{"num_hidden_layers": 8, "intermediate_size": 192, "init": "orth", "max_grad_norm": 1.0, "final_lr_fraction": 0.0}
Each number is 128 + 32 x the weight over its row's rms, rounded and kept within 0 to 255. Layers, rows and columns count from 0. Numbers have three digits each. The size before them is the row's rms in percent of the matrix's.

# layer 3 MLP up, 192x96, rms 0.092, rows 63-85, columns 0-95
099:163136144154082123143124176112084089108104134144104135164137121068200106159138138060119175090094124164103141186123114082174142152065147135128125153093061060112127192201162167104128175177098166088165133126136125164077157068124134131124114112113127149135122121115158138155153107129147081122
085:134082117150113095161124122121122093097076164194173082137149149160077095104085082112149110166173168132119131106087124192057109045178190122138137080087151159098098116132114100121143069087132111131134122152116156140101134095170095089142103104114139149076124147082139103098103073092132157132
104:110133135088162105169129144094101075162137139099146119113093181070178159159091116084127140166137081092144162123086074097118088108147091149111181067147123117142138107136125138100157126100119120112058093110153101119206134119087111076143084097191122161108182151153174138168146112074081099152
096:140134135096107095125132129128152055175154042075148108136130115180128065082131124113097070165088154141122160142128130172072081178089162126185123115100150101130105200141117207145106151091164108164184139145150152079134123107191112144139143125102151154137138144090108117068106113126107127127
107:144061134124150160137155085138105132130097143156123123126085148112084100148122126125126084125105121053187121168188114103075083124171111130086073134172176052100148073134068150109113101108137178110118117141089103112134131108087084148141163158147090118175152146142153132184135161141173182067
095:170183075084122171090113150115127131064142092142165142136080169161119161130176155169127121095180114143114127104132063140099126093146127160159163170140103183145124129191087116062155131100162177153103151146079077128132119087189092129135121134105115067112142122186117064137172098137149120137
094:115134152103119120111181024141130122137152084143090122116111091113125124098158111147082138120092140148107112052173150191139102132120179157076140118158122139148167164113142160124143140152111093180136105152074149173131129178100182106100071164186162071058098115103141131157125167110117159169
107:124149135123076155096203123108120166160137082115160065126159150200141123116083162122117193121103131198121142167109103125171141080131156162103165108149094158114154139118120166126125131123193123196120127087199110159093132100150133167103153131140117132113162204172153130144118151164095190161
103:177109167144072093111128122120151111096132161133134101113204111152129188160181103179107109110182104155136107102075161102198111169144126104070129134078136110111121132093134131093153092131128095096127107157152099077171074140104162089134127155136198159123111096155163169194148081079161129121
110:142149162105123086123216139057120160121120148143124091171140132112149069149121108141084099158147137120168131134101179143089086129105136109073102175138126117176117096147086075140161161139157195169118138205092107159131143123099122159188142131127176147064123076125093081173128103144082101143
104:156130130128136122137157099103137135167157074120086186175116097164125143161040154149130090143155108114125118156049113151148109147075146140152075140124148110053158123163102160160105124145148140098151156156150117143132097136179077059106158115139115099133043147164079119065148066150122108115
116:170151129127140124144109151121086152096120117171156123104097192119124104132140116137119128104084144125109177217106155106154107108118062086158211131170151209104105088100123170121086090101140091160149135177109123137167147147171127145169089071112164078123122124059147148145155134070149122166
100:119187174083168113133106055133171109090109135121087168140089111126157143116113121113078092192113169111102094104151125162058124155114120150126108165127111165114106162172141136122127062133086197115104181147091142115088170120085120136099082104076113116123084158107141184125121157178128186169
099:112099187129108095106166126103102147076120113130131125089077104147187170110118133166131133163157111142159129207140142125198192131087169161144083060146150116120081091132116107131126075131122169102131132100112150153092135108171120134074132095135122089190068086188110065109097085149114123131
093:146143106168111162159125100071113148104095117216079146067099082123086089134135106139164097115178099116130156168093083145101117119178120111137159158073084175095152085167091186073159116092084140142088126115139138132190121123131132084165113074126103069141109115170128151132107104129084126098
099:136143116149158147097135129129133091122156132121167174100107134140149139081119135108136096131142130103096163169111156127139131088151126142092140120105163095122118136106139205081143154136091164081157168120062120140151089199087165077166063124146083132160155132188138160201075052169123102054
093:115116106162058139127151144124164131139121124119116125157100112158162163108112143104165071150164148134113039071109150104158165181088126158144172127123176126146107178156170154106117081143116095146079097146142191148161135113124157184097062177067089091143131123131170128122174166167068100137
108:114124118123136095164181124140058154124180134108179174165132167166127148180176052165094101191158084145096114158131116170138135127105178138123135166159107108114090163173041105149132191164116134200096113117167128109105138136124165142121139121122114046151122106112118149162156143110167143122
108:169128121178112170155137116125101060110172098110157128123115087097179137135089134138096166155152142098125111097130151134129193112145224138120127134085125085100150089115101118177082143134130138135166120122189109114135078137035123132080093150194087124172139140111162105103128092177138102061
103:161069143090088205119083104127115126143102147118125092139093094154156128078117138137156082111117156163114169145178075073126160123135067107132143131106078125171082122085114114126088207157158134131136113219160148080087149148120122146102143107111134123183067129132108127146113089161174109082
104:157148094111097203107161136084139140137039134097119132180157093107130181089145124124185110098122086098129122152186167097156176098177076098095131105088197144086189134143134126184132122072091140142086107158107151141149151161159117127083102115146138105098164093146171138127138162106151156153
093:123143139065132182155129154136154112124180118176105147087124112132106146195062101101173102139105094120135120144129150174187144087166112103125116099118162081117206072159169150094147102123133203165066085137138115161094143175102137095111101093129137142159116078134137125178097079166138172121
100:107140146131197107085147126110074139112091121145102112090156126175127094131163119116076129169100167118071116155165140109156176112164122105119093120124122080134197101187139169091123201184117169106140100095100130095157149175127156094186148111109117105151096170208136133102110144121163067172
# layer 3 MLP down (transposed), 192x96, rms 0.0841, rows 63-85, columns 0-95
094:135080104082179135144146119073146179141095107146106172076092192073118120103066122106130085142164110130145079080135174147161068183202045114136140100158140175143091079083128098163122132107103177140140163161091094141133133170141116112139124147117092129144130067107114136124105137123104132146
092:149114121129096149057095101127140140153108061165138113190093106078103187126198192147127131104110078125091106148157176148159157068106114130163094160120081137101129088185127176111151125124134151140123122146109127051156115136200092063126155127143142139137098165150172118129164173168108134126
098:119153194125097162173174095112112112122161123177167134090127130127131104103168153142161128137191178071183115147163116118087146080135097145154137120059168161147129121131206176109107129139180122119124176097132093162135057113148143185119080125121103109067159185110158118091177128125154136108
093:119154130125082190144132144143133198139154172182114095158117151084122166193126174077117161077120067145091108138109137078182142109142114130098131147139126133079130148112076062118157050112080149110099125114139176155143122186064161118152121145092140107091182158094120099122148134117172149105
109:107164127152128088147156072141168157124129073141160128105104168088077160133150127118125130131119182132142081141149091147141125111089172078118083125125190129121157098091087100130134072115133184164141117125122136075100073092180105127108166125140126224086125182102178146147104170196179132105
098:122057162199148149125148136154103068114172098149128170157109143129215082145081106118124150116105094130108063098123128120122128122142151155134137123091152095138088098105162183190108099107144148164142123121131172098168125094164131156161165040089206143115102139096087135106083143159137110125
102:126191181127134112124096103204131135115141221094123100067177113145131087132088130155200168103132135140107154114122123155069092114129132133099093111199161132100094162087157147132072148114176108127121141127153088141161186124106076153165146116143121123174094086138147114122086123127082121187
109:147098193178082145121142108110140091113179160134130138060121057098171105125142106108113101147135108140104118101210050136165135109127187091209168139103089103174127122120084149130098106109163107168162103123136134083095140141117093161156104137087185083120085142082141096146124111149144095136
099:093081104100121114166138094153164094056090101147179122137087202146110149168117086058114166127122123154114083125072129141105090170109226082136078125162144116111119152147110139097128100184140119132111102131155122125148120083123119084153085073114106154126122190132166124172154146139126178169
114:152155148102088154063110084092052133144074147114104096180114153177124155170114163128154087110108156166145105075169137076101149135105097107094117155123108131113094105122084107060157182162092110160147185152102144180082093087077134139127137132106136107096125157189114096128185107136141118169
112:109137133191128135172179141121134135123163065138098106118161053148063134129091173168094139141129115068102095107150132113095129143134139156208160148146148095119158126137090081127128110132129151158152098143180092060158195121118058120146107169146133080147124135074129077107093126105148058124
106:156113128126018148098090103066077131123118120135078098095052140093137077160128170148089165104133126096103138139139097116127111115133102099169118083135126153117086140155169102165128131145182180117123113186115144216145116101084099153086111113074137094124090071098134118124136107149106099164
109:135182128110197113117168132193171128165145164075140083127161180143087139101153102133169097137174160096188161108131090136149148109137101141118129126111121160169099118050153176151133102125160151133189140136103124149209161158164105097093170166133042119125111100157109172127121134174124129110
099:114126100092175155105087138118110101139063126106142133095124110053089137077187094104150169127113182107117197089214124142162100138141125127139129168101170181097157122131128197122106178155127120177134173114123092138113124152176098126161083104139154104139179141094116090141131118086167194130
093:107117159113160151122159162185147157118078061094162147115092190190090164127149146117088147106037126136157126077101152109144146148126107102152158149109140120135170073086131103096091130165162117132141085110082110168096133110158163203108107171128154100159142109128107089092151075161184145159
085:111127109102137123174102164076100179157144099191190080118115138112175081154136132126127175137126156143193101111161088149133059131162098171156154168076114141089128126067145094136119104159146088154139136125115196168149097106085087080143107115108160162137099112106069165083112121161155154176
093:127169105107156097139101124155165203082091120130110104124153110118070120194087114175159165075127082127121131166140127178075147091109149089060077140135113117113169166077100139101126126128127145119161125171104182107076150145163157137103218098119144127151105116112062095090098160142145107124
103:135068088131099142120177095087140104087165118131155113192092143120181123131173170132105106129128116139116109124106183097140139158080162147158081138146049088139147191126149152115212160092165161146119130072120104112174121137164145119179175131135085140108099063159169111163125148082101094118
095:062117151131131142109207142112150105142155141095068072165145198145131138117096140073081102122135117112093141120057136107152087172111103115167101112109163136083125137105171180061123096116161127073138129084092088082153069162135125116141110171085130125079128111140097107101157171177102112111
103:159107153118144179113097105143115102123074119201124092134145140129155114149097111119123129124058169155134110084149163152205190096108070115138155133137096105115045103094167142125138071183122103155089100184134083098114088129138133132109093200132110085120125148167157104132100097174184116107
102:148149135151066110133124137108131145119066130136111112153085096109159137142167146103150113214111146196083067148180112110113181118096105127178113157075140102097169124148160108157153103138126134106164131175081137065116121130131126146138189143111152172133060160087207127127105080136097130187
098:127112135100098048092098090161111116100156097118126099176106132133172109112130180138135109140080125146180127146138100113121130145217161088129114115108082138166146077149143120100128128133113116172169073131085133148198141098132096200092142135136161082133183106083124103119166168122096070205
101:098097103089144103089097124133125111023153140124076127071157135097139138138197122151135172154128152145167139123131141129199106145125156134134152117137117242061153052104129164142140146099089146127115119142091179076120115176120131121121128162119101141109103118130106131052156084142151149127
# layer 3 MLP gate, 192x96, rms 0.094, rows 64-85, columns 0-95
096:121096171100136168068106110117095115183084094165075113161135125152073107131120125157201191110085149090114117111143097094158105084125093137118087144106131096178128086122118170072201138101134165115103144165103087094193158117174106076120132171155095129154151123094120105162077155118144098108
109:133134076186086174101120087096121162093165116131155118099136139137099124149045160111194119121145115169161096195206111082123127141121211170105136151101099194119105119130136193059137123120137138145094103119143117119098145164159154136105142137077124115146117124136109090129070166158076148138
109:134132166198121098146136065111164129120182112156077058116134164146155192121121094079131149128139089107067152123131139085131129169087133183093125118115151119156111143168139112139103150135095102107142125129168096168135188119091085159092068119093204135127101151156134082154171088134127169195
099:198076163099122146124184141120146167083195171164119157171150131199135088151142145111159120112166140148197083158117083095104094139131127128086159122070063105114121159153123172117090128143116133088132134136095149075166173108140087108098074082091118083088091114140094136152137129125123105173
101:127139145117124089113100104042157180165145098092144152149128137127110106139123073107135140160124154095145114134085135188108146089059081145172088067150121172102157127101144108106109084213115120154107144056167152230112130157118159111127137121097076155135112126114167135145124124129153096075
100:175120181061151081127173130107121156146144146093059108074117139173086075063119160154151162136076180120102124129141107165075083147118158115119147069099118134075127157089103128113185105096050183146135103160111181102130126149111122145152160163128141130099084128139158134126130081116114170101
105:152223120122109136080091149116086146115085174099128140194114137135163113126146164157221102089139116100177121137103198146138104149147116111128116112173150064164162139146153048105101090157110089117140102099094127137150121100098176108152146122161087140106128079187114139172172132121113155112
107:116051111108130111128098081125142117102160164123085080075130172111060098088132087089185102115148177137123099175117122111102130120063140145119068131116128067102109160134147149121150168104131133112069108180173118108097143150156102081105143127083111199134117082128147126116098137130097219152
105:132124084077166143105146069158188131136069136158131109103119135108119133179098124134161072168183112145120116120188159114144111169102128081126066123121096135073085082148106168058127139161126151158092151134131160112090113129150173127085099146135238116126176122164172144150171148138146127143
098:155122144054091162126136095126139125096104135145176136063116139055126098178105121116143108093063136165118070111123094204107160119129156121136117142157161155113147129130143136169161116133113134167078142152088157083148115111132129135202074117060134055164101151146201119155125133183109110104
094:137083142103096110110156089147069155139148100141094104090154066144111126180056125105072103130114120185119093125131137077122119133132141109098075144143114113096111133079102127094147173139079108106114083112142202117165172151080114133162150095027098081140124118089189142096136130091098097126
091:115139095108115107110143139174149164153109201121087092090102145140067167120120143093163163073125162070157135120133059122160147143125171158100110162125116129147127082150174176123087089171143150116195144130069167130158170137170158103133161102115033147070109078137102137115125159151156136109
104:173154118149122179141190096153118189120169100130092170176149153191131124070086130140124122123087160140197088108111055109096040114151121169166126098114118070160099123114119141131167091137094129102135094155120156147125082108074170101122145098138124093138090111108104096092146114155074100099
085:145134157154097159166176086126115190178133152137053120116090146119149146166115122116152164082202175118166158175147064111118149133140121116090091104133110151141107113118122129117115128111145132110186157170153151122095128152146131129159127073193207112151102107089156175078054132094138093075
099:124132136144127168103170169131066088155112096152174098147139148113123097162147128156128143142173153105124068097152099149041139183195101095149124132112091167119117213091080117131145096109135126153122116157076177077125130095091096089137177144147159098173109107121169070087120099101107170125
100:101083097170093094097113126113108169179126117129124199068137094146128109197085167113167179078086158110119129111135124149086122146145139131120130164155112100126116139036130152078083089130158134145151132144143074121069110090109101131101069121079150167089121110076138116147128178131158106063
101:150127175122109138139094111099167139099152178122122163158102103080130106160123148099147093127185114135189107107057127143114085134155103179091116113180067157163209203109104123128172161133153113103091158094150106129115131083112116177138140149153053107108144144160177142072122175120083154145
098:182173121116181146118125111113146100167165086109123113102025063081115131159202090173129129088070119149147081143189100105117115094118138144115146128104099125137093094139106086143137138143097105151180108129102101086151158066169143154083135142146102140145085158096118097192131127119134146187
099:114122117087128084156143114173119167125157146103110130130118108097144153103165147113171168133183099100087178119130127081107086153158179143094138153144112116116146155170133125114116220114171127098221138142137165112123130152092130161116191096120126160145174081072098193099176181060125116108
108:153089111090121138106109128111142151118111147059091186095102094142128140117124138126106175098171182151151172112143157162105169153113141159129098044182152107106151065078106115075153140149158117122194148146085102093107154160172119186133163085101150206130118130161145127092136178146080093116
099:163099168110087080185178095144119129152130125178087095092107100131144050157140119142125087084053137152138110099175057150097100135187155097095067135086128153119171131110154118107138151159086181065113111122109120152133127109156141119130118085134135138127115100093105088209090146093134148160
097:117196098060120164156181151133193159083167101139151133093102134128124126228204160130146142191088095135092147109164099136095077096149137119138121119159161117078105179123075128150129128103166151100138141132049137126078134168101123111121141130143100154133097131114114088183129119144120157165